python train.py --d_model=128 --n_head=2 --norm_place="pre" --init="normal" --optimizer="soap_variant" --beta1=0.95 --lr_head=0.00914 --schedule="wsd" --decay_shape="linear" --batch_tokens=[32768, 65536, 98304] --doc_mask=true
Each number is 128 + 32 x the weight over its row's rms, rounded and kept within 0 to 255. Layers, rows and columns count from 0. The size above them is the row's rms in percent of the matrix's.

# layer 10 MLP down (transposed), 320x128, rms 0.127, rows 280-319, columns 64-95
size [105 106 100  99  92 100  96  92 109 102  97  95  94 101 102 101  93 101  98 102  97  87  99  91  96  96  97  98  99  90  91  96 101  92 105 104  97 103 117  97]
[[125  69 148 122 104 130  40 118  83 108 133 119  65 205 154 166 168 198 158 159  92 147 134 123 144 132 133 128 118 149 127 138]
 [159 144 113 122 157  83 104  89 187 157 125 107 124 121 126 113 152 128 123  83 116 172 174 134 170 116 101 145 126 144 156  81]
 [135  76  66  81  90 172 186 135 110 140 156 127 125  96 154 116 160 155 172 153 115 159 105 143 160 124 221 149 135 158 131 104]
 [114 141 136  71 157 126 145 118 100 141  65 171 116 150 135 103  90  48 168 144 117  65 123 105 158 126 124  60 138 114  69 145]
 [134 135 170  95  78 102 190 102 130  98 116  86 134 182 114  91  76  73 110 112 155 143 135 140 128 169 164 156 132 159  79 125]
 [136  74 164 122 104 174 143  65  88  86 125 167 121  74 100 127 159 126 146 102 123  37 127 148 104 150 123 153  56 136 130 146]
 [125 153  98 159  66 144 153  98 204 112 107  77 142 186 113  66 198 180 139  97 105 146 142 189 192 123  92 122 173 139 109 174]
 [139  82 130 124 120 155 113 144  76 119 138 171 140  95 167  74 115 166 166  91 125 165 131 119 168 164 143  97 137 124  95  98]
 [151 183 161 185 146 184 154 119 105 152  75 163 104 104 159 127 158 132 101  93 165 101 121 136 140 129 190 139 147 142 125 160]
 [106 117 132 105 160 122 164 129 146 129 154 108 127 149 100  68 112 124 152 120 172 115 152 156 101 159 102 115 176 114 140 138]
 [ 68 192  85 137  64 153 162  99  91  73 157  56  95 133 122 129 119  45 170 123 207 126 128 133 218 139 148  78 164 133 151  85]
 [111 140 141 194 119 139 113 131 152 112 151 140 164 184 123 135  82 125  97 129 136 194 134 115  95 148 129  87 114 136 112  79]
 [184  94  60 114 148 115 129 128 141 111  91 114 133 152 153 149  62 150 135  82  83 115 116  98 111 135  85 120  86 148 148 186]
 [175 135 191  38 125  93 129 158 174 130 144 103 161 100 186 129 101 157 122 117 185 108 183 124 189 188  50 131 119 147 166 140]
 [126 135 154 137  92 140  82 124 132 134 113 174  98 153 174  84 132  86  72 156 138 154  56 116 165 132 122 161 101 218  85 119]
 [154 223 149  88 233  83 154 142 141 115 112  68  93 147 115  87 174 160  81 113  95  77 132  93  69 190 139 137 164 137 122 102]
 [126  99 165 132 113 181  92 140 128 107 146 132 124 147 110 129 167 188 175 133 103 142 147 190 131 111 126 172 121 107 135 160]
 [ 45 124 108 134 105  69 152  69 115 148 120 167 151 123 153 164 157 122 134 127 128 159 143  89 175 118 156 136 121 134 157  73]
 [ 79 111  85 105 104 131  88 128 120 114  89 204 110 132 142 190 109  95 106 128 118 175 138 103 175 126 122 114 131 130 130 113]
 [103  65 187 176 179 128 172 132 114 152 155 126 142 131 117 123 123  63 151 176 200 169  98 164 171  99 126  83  92  97  70 135]
 [141 135 153 100 170  69 120 120  93  99  87 109 185 178  65 123 178  88 108 163 156 145  86 141 145 142 130 151 131 100 177 123]
 [133 141 100 110 211 123 159  92 203 135 105 109 119 155 137 113 141  91 115 112 124 156 114 137 156 124 113 119 171 122 134 105]
 [126  90 116  79  58 167 104 110 166 136 107  93 103 165  62  93  96 136  90 164 149 145 141 122 130 108 100 116 120 156  72 176]
 [152 116  78 159 111 117  38 100 103 113  57 113 171 130 127 133 140 115 111 149 143  96 195 115 189 107 174 120 105 118 119  99]
 [140 105 161 117 112 180  82 154 165 133  79 155 113 119  90 158 154 138 139 103 162 104  93 114 141  62 116 129 115 120 193 102]
 [125 172 168 100  99 160 118 166 124 145 103 104 141 174  92 149 149 141  82 125 183 102 100 106 143 133 168 170 118  85 141 125]
 [102  93 142 108 120 143  42 152 160 141 137 145  39  52 107 160  49 188 143 129 101 146 172 183 126 109 144 132 109 188 155 129]
 [149  32 124 180 194 108 125 100 102  90 134 154 135 181 156 174 117 120 118 174 134 106 131  98 118 162 124 122 123 139  88 110]
 [153 130 108 115 150 158 196 159 120  77  96 119 157 149  97 150 136  89  99 121 124  92 111 162 147 199 150  86 148 149  81 173]
 [112  49 127 141 120 204 143 128 150 149  92 144  99 132 152  91 139 103 127  99 134 148  68 112 107  97 121 124 142 158  87 155]
 [144 166 201 123 219 134 134 137 171 131 169 164 177 197 157 134 125 144 119 130  90 155 127 120 130 115 159 138 158 135 105  92]
 [139 103 148 101 110 112 129 147  69 109 137 109 131 133 132  91 135 159  75 150  78 137 122  80 137 159 111 155 129 158  83 160]
 [165  82 142 180 116 113  62 124 146 130 101 154 195 101 110 164 181 121 119 119  81 134 143 123 173 121 106 179 154  90 143 143]
 [ 52 138 134 127 142 104 165 136  72 110  95  51 141 143 143 130  82  87 171 134 162 189 108 101 137 122 116 141 180 132 159 130]
 [143 134 130 119  72 147 102 128 150 116 177 124 118 108 151 148 159 149 111 121  70 112 196 105 118 146  64 161 115 124 125 175]
 [109 109 140 134 118 151 116  94 118 152 123 106 152 113 101 137 137 147 146 127 210 116 120 191 101 152 163 144 169 147  94  89]
 [176 137 109  97 143 140 135 145 148 147 116 118 192 127 111 179 127 153  76  97 164 166 123 122 137 131 111 165 152 103 138  95]
 [ 91  94 145  95 118 160  98  86 115 135 104 136 127 152 172 150 165  92 186 158 147 121  83 103 146 137 137 169 174 114  62 165]
 [146 116 110  91  77 139  95 115 136 133 120 150 123 150 120 160  97 126 161 182 121 104 103 155 155 116 125 149 109 111 183 191]
 [159 125 133 101 120  78 114 113 122 146  67 168  95  98  94 113 104  64 150 133 121 138  81 120 142 124 170 106 123  92  99 181]]
# layer 10 MLP gate, 320x128, rms 0.138, rows 281-319, columns 64-95
size [ 98 105 109  98 100  91  97 103  90  96  93  97 106 102 105  90 118 109  99  96  97 106  91  95 102  92  89  89 101  87 100 106  93  98 105 101 104  97  98]
[[ 45 113  91 104 122 147 123 105  94 158  45  84 144 128 174  96 145 143 135 130 133 112  90 184  62  80 184 159 166 145  64 187]
 [127  88 121 155  83  87 140 138 165 109 158 181 147  62 123 105 118  88 144 168  67 121  97 173 104 100 114 100 106 152  89  97]
 [157 137 144 103 152 117 148  86 127 164 172 138  88 120 130 131 104 176 131 185 116 102  81 137  97 133  75 154 115  99  71 142]
 [105  51 151  88  77 144 149 121  84 159 163 113 110 134  96 155 149  74 131  71 133 128 123 147 109 124 133 107  80 185 119 126]
 [106 177 103 148  90 123  92 130 102  90  78  83 140 206 124 165 128 212 136 153 108 134 102 113 169 124 217 126 174 111 152 129]
 [ 88 135 153 131 183  89 110 121 142 182 162 136 115 127 141 140 145 123 123 123 156 140 184 136 111 138 203  66 172 140 116 122]
 [126  98  88 101 153 113  88 154 159 161  68 142  59  95  85 188 191  72 115  95  79 132 120 161 166 133  82 106 157 127 110 140]
 [ 71 105 118 147  94 130  87 153 119  91 123 157 125 110  71 129 103 102 145 107 104  77 154  78  51 141  91 117 124  94 146 183]
 [103 124 159 149  84 167 131 137  86  80  98 143 218 161 119 149 124  85 119 170 113 142 123 118 206 135 185 107 132 145 157 109]
 [125 102 133 142  61 142 109 109 120 252 131 113 137  81 118  53 107 126 115 113 152 101 100 144 116 127 138 108 148 150  94 123]
 [116 101 105 126 116  79  84 100 112 178 144 124 106 117 119  98 131 158 119 115 115 115  89  39 121 118  87 129 159  43 143 176]
 [115 110 126  38 128 128 128 149 106 141 103 178 126 119 152 153 155  86 190 157 148 162 129 124 108 106 148  94 104 120 142 140]
 [147  99 101 176 175  69  57  95 155  63  83 172 141 137  92 127  70 127 150 115 111 121 148 123 159  59 159 139  92 132 105 136]
 [126 155 152 133 153 130 116 115 118  79 143 118  95 147  88  83 109 149 127 140 164  77 140 111 143 106 155 115 126 109 161  93]
 [159 115 123 138 105  88  97 168 127 121 149  83  74  90 154 186 147 108 158 101 153 170 115 200 156 145  82 134 107 152 147 138]
 [185 102 160 116 107 149 108 136 116 115 199  71 121  98 134 110 123 138  93 142  91 100 130 176 156  61 125  98 109 123 154 165]
 [104 157 134 160 153 129 101 127 179 109 114 134 127 137 126 109  98  59 157 156 111 173  85  58 179 101  85 154  88  88 122 129]
 [126  89 121 148 153 117 143  86 148 142  72 117 129 126 168 136 131 164 121 179 145  94  96 152 121 108 133 168 133 128  84 143]
 [103 131  99 177 146 126 165  89 106 147  90 158 129 142  93 129 102 125 154 111 119 106 130 112 142  78 136 138 110 141 114  99]
 [156 175 108 132  87 196 109 174 148 134 154 117 108 100 197 131 111 164 171  57 170  66 153 119 148 116  98 107 121 149  54 139]
 [166 136 151 131  80 155  99 129 130 134 142 112 188 131 156 153 105 166 138  86 118  94  66 106 140  59 119 103 113 175 132 134]
 [127 114 128 127  91  77 150 133  87  72 157 170  97  84 129 195 139 131 119 121 134 180 138 110 171 115 149 121 154 149 157  79]
 [114 134  14 124 125 114 112 107 108 234 172 175  94  90 110 127 108 110  79 124 138 167 133 166 115 128 141 109 138 188 152  95]
 [108  79 119 135 156 102  83 122 164 138  62 135  47 137  62 129 216 151 114 138 106 150 117 186 125 242 140 105  96 118 162 120]
 [110 128 110 128 169 170 126 102 103 144 153 124  99 116 159 144 130 188  93 117 159 162  83 182 111  97  88 155 144  30 159  99]
 [122 134 160 144 116  87 102 168  98 139 117 138 166 115 115  87 128 194 127 115 124 115 133 181 111 153 165 141 113  94 120 120]
 [ 86 144 177 142 121 104 213  96 143 133  76 119  60 142 152  93 156  84 101 106  90  79 176 121 152 160 150 140 140 156 164 158]
 [121 187  79 147 131 124 112 146 128 150 159 189  77  95 143 106 157 116 129 137 173 122 140 115 152 135 133 102 114 116  61 141]
 [111  93 121 119  84  47 160 116 168 105 125 133 138 118 158 156 144 167 158 153 122 114 136 152 104 117 116 117 129 146 135  80]
 [182 115 182 162 142 102  91 154 146 129 138 113 172 150 201 139  97 115  98 137 101 123  95 195 130  99 148 158 158 186 109 150]
 [122  84  68 156  72  96 107 106 139 139  71 138 138 153 130 132 159 163 132 150  59 132 136 155  88 142 117  99  63 192 176 139]
 [167 146 175 162 143 158 141 101  75 119 107 111 111  76 172 140 156 140 152 100 181 103 146 107 111 147  97 164  57 153 150 142]
 [ 70 157 140 106 104  83 128 129  88 122  88 149 111 137 115 133 117 154 102  95 106 211 144 147  89  90 178 146 126 170 142 175]
 [139  91 123  82 128 128 154  62  87 115 157 185 150 106 116 136 139 111 112 146 102 147 105 124 124  92 154 125 154 100  90 204]
 [131 149 195 160 113 167 121 170 177 181 122 100  91  79 191 155 121 165 188  94 138  93  69 182  85 150 131 159 140 154 103 115]
 [168 146  96 152  43 157 164 168 113 129 107 109 107 100 105 127  88 151 141 119 136 101 110 149 133 169 100 165 111 184  82 124]
 [ 97 112 160  72 235 113 138 138  85 148 139 206 113 122 119 107 130 107 122 148 150 162 141 134 144 151 113  96 173 190 136  71]
 [183  96 115 126 147  65 156 132 138 152 120 125 103 124 213 105 112 200 126  86 124 113  76 121 161 156  87 140 102 158 238  96]
 [124  65 135 105 138 124  91  60 104 129 140  60  73 167 100 156 195  71 122 103 129 152 123 116 130 100 150 140  98  84 103  66]]
# layer 10 MLP up, 320x128, rms 0.134, rows 281-319, columns 64-95
size [ 95  97 110  95 105  95  88 109  99  96  93  90  97 101 102  86 111 105 102  91  98 101  91  98  87  99  89  93  99  90 120 103  95 106  97  93  98 115 102]
[[122 109 161 126  92  83 160 122 154 147 132 135 143 129 170 127 124 101 132  56 101 190 166 132 184  68 100 140 183 137 165 114]
 [122 111 135 105 126 118 142  76  85  78 148 126  92 201 124 132 133 138 168 105 114 113  86  81 112 137 125 117 106 168 147 126]
 [158 135 114 126 143 183  88 159 138  90 147  68 129  96 177 160 117  87  66 141 137 218 136 123  99 104 171 110  95 161 187 169]
 [128 155 198 137 133 124 117 146 152 117 139 136 113  30 152 116  80 132 118 106 163 124 134 149 131  77  72 148  93 140 120 135]
 [136  88 162 105 165  91  53 181 100 119 201 170 151 132 147 161  93 106 168 144 106 108 167 160 121 135 123 138 144 124  65  72]
 [130 159 134 199  60  80 101  89 144 139 113  83  90  71  78 140 106  85 134  83 139 137  87 113  88 203  86 127 115 152  66 178]
 [ 96 129 185 111 130 132  96 118 156 126 123  83  81 185 175 143 154 146 189 142 111 110 119 117 139 123  81 124 137 167  94 139]
 [165 152 162 156 143 115 148 111 140 139 107 149 121 148 176 138 113 111  95 118 121 138 154 165  75 165 220 110 186 179  84  99]
 [117 147 104 139  85 100 145 165 143 163 112 131 140 169  90 145 122 157 175  91  61 101 223  58 113 163 179 185 146 139 122  90]
 [ 95 159 144 115 128 172 144 131  95 139 118  72 165 145 135 162 158 146 134 138 168 142 120 104 160  91 161 163 102 101 136  94]
 [145 134 134 139  76 138 116 154  97 111 169 121 119 183  79 168 101  78  91 124 148 131  99 129 112 137 191 132  85 134 175 141]
 [177 136 175 164 156 146 139  96 195  99 160 141 142 100 109 157 121  78 114 194 144 142 106 179  81  77 139 167 105  90  64 116]
 [125 130  66 135  94 108 162 132 108  70 121  71 200 136 122  54 107 170  92 166 157 116 106 172  93  61 177 123  93 174 127 187]
 [111  89  88 144  70 107 123 183 138 151 138 117 115  54 179 149 100 160 123  92  94 161  96 203 176  86  64 119 102 109 113 127]
 [155 157  93  90 119 133 160 143  85 173 115 102 158 111 145 161 149 110  99 134 163 105 147 145  87 146  94 195 111 103 144 177]
 [120  93 199 125 130 133 150 103 130 155 130 135 100 154 109 167 120 111 135 134 161 136  98 142 141 104 128  62 165  77 175 108]
 [109 131 142 161 142 121 113  86 181 164 158 129 167 116 119 161 110 139 157 166  97 175  96 154 104 119 118 101 120  76 130 200]
 [124 115 139 148 121 114 154 134 130 131  96 193 182 162 143 105 130 131 123 114 154 165 131 170 175  73 194 133 185  86  88 140]
 [129 171 157 134 125 107  94 106  99  88 115 117  89 114 131 116 139 142 138  97 168 184  98 155 107 105 113 132  83 114 138 155]
 [154 124 141 119 120 121 159 121 124 125 181 153 119 116 137 155 153 166  73 146 135 159 118 136 150 172 164  85 139 148 122 177]
 [116 190 145 138  69 107  95 137  72 134 152 173 107 130 134 136 111 131 168 170  89 118  72 111 112 100 147 135 166  93  76 148]
 [162 119 128 128 152 156 121 170 117 171 116  97 143  91 116  93  96 176  97  61 129 102 126 137 173  87 183 119  89 118 111 130]
 [ 75 121 177  98 125 139 110 152  72 135 161 107 150 195 148 123 130 110 204 127 156  56 176 147 114 127  99 153 122  89 152  77]
 [ 84 119 173  62 137  80 110 122 158 232 174 123  88 116 113  97 135 187 161 140 144 124  55 113 120 164 152 128 127 117  92  96]
 [138 127 125 132 126  93 186 146 132 148  99 132 177 130 129 119 114 159 120 120 123  91 109 119  81 173  80 119  98 167  91 131]
 [ 84 110  98  94 167  81 134  93 170 126 103 153  99 137 114 142 122  81 145 109 118 123  62 175 150  98 140 123 142  83  82 116]
 [181 127  79 147 176 128 142  99 153 130 124 150 166 112  48 208 152 148 107 121 139 130  87 108 101 112 184 107 156 107 105 127]
 [ 67 142 107  33  91 139 173 175 147  75 105 160 139 103 135 122  50  95 139  80 145 140 154 120 132 144 156 144 111 164 142  73]
 [117 131 166 128 185 155  34 100 145 120 173 116 141 123 152  79 188  43 134  98 177 158 115 147 148 144 135 163  96 122 138 133]
 [178 162 117 165 143  53  69 132 128 132 116 136 105  89 121 101 141 151  97 180 183  85 132 150 180 143 138 102 159 119 144 143]
 [168  94 124 139 149 152  82 133 123 158 115 113 100 126 137 108 144 116 182  88 149 117 123 135 143  98 126 132 187 124 109  60]
 [111 145 157 127 148 120 130 108 118  89 106 113 145 152 113 171 205  94 166 130 199  43 114 136 146 151 154 113 125 150 195 202]
 [106 128 154  91 122  94 142 113 140 158 144 155 149 125 105 152 111 166 227 122 121 129 164 178 122 135 116 191 112 167 141 163]
 [138 118 114 120 167 134 161 163 187 161 160 121 107 151 127 152 157 178 145 128  71 158 200  96 122 181  63 182 160  72 124  73]
 [130 117 125 150 126 102 166 109  85 155  94  96 110 166 121 100 104 150 166  73 167 162 129 148 117  94 130 159 121 111 151  91]
 [143 118 131 107 113 124  97 150 138 138 127 122 108 152 157 105 184 149 131 105 109 115 131 158  82 154  79 111 156 109 155 131]
 [134 118 180 126 105 121 130 121 106 135  67 181 103 144 159 102 100 167 186 131 175 139  54 136 115 117 168 182  92  94 107 147]
 [143  82 112 161  84 132 103 130 173 136 201 104 104 163 113  97  76 150 151 134 125 108  79 114 114 157 135 119 116  31 100 119]
 [139 132 112 120 218 103 149  73 149 118 197 159 184 140 142 148 114 145 128 170  92  81 107 118 154 117 138 120 127 123  74 133]]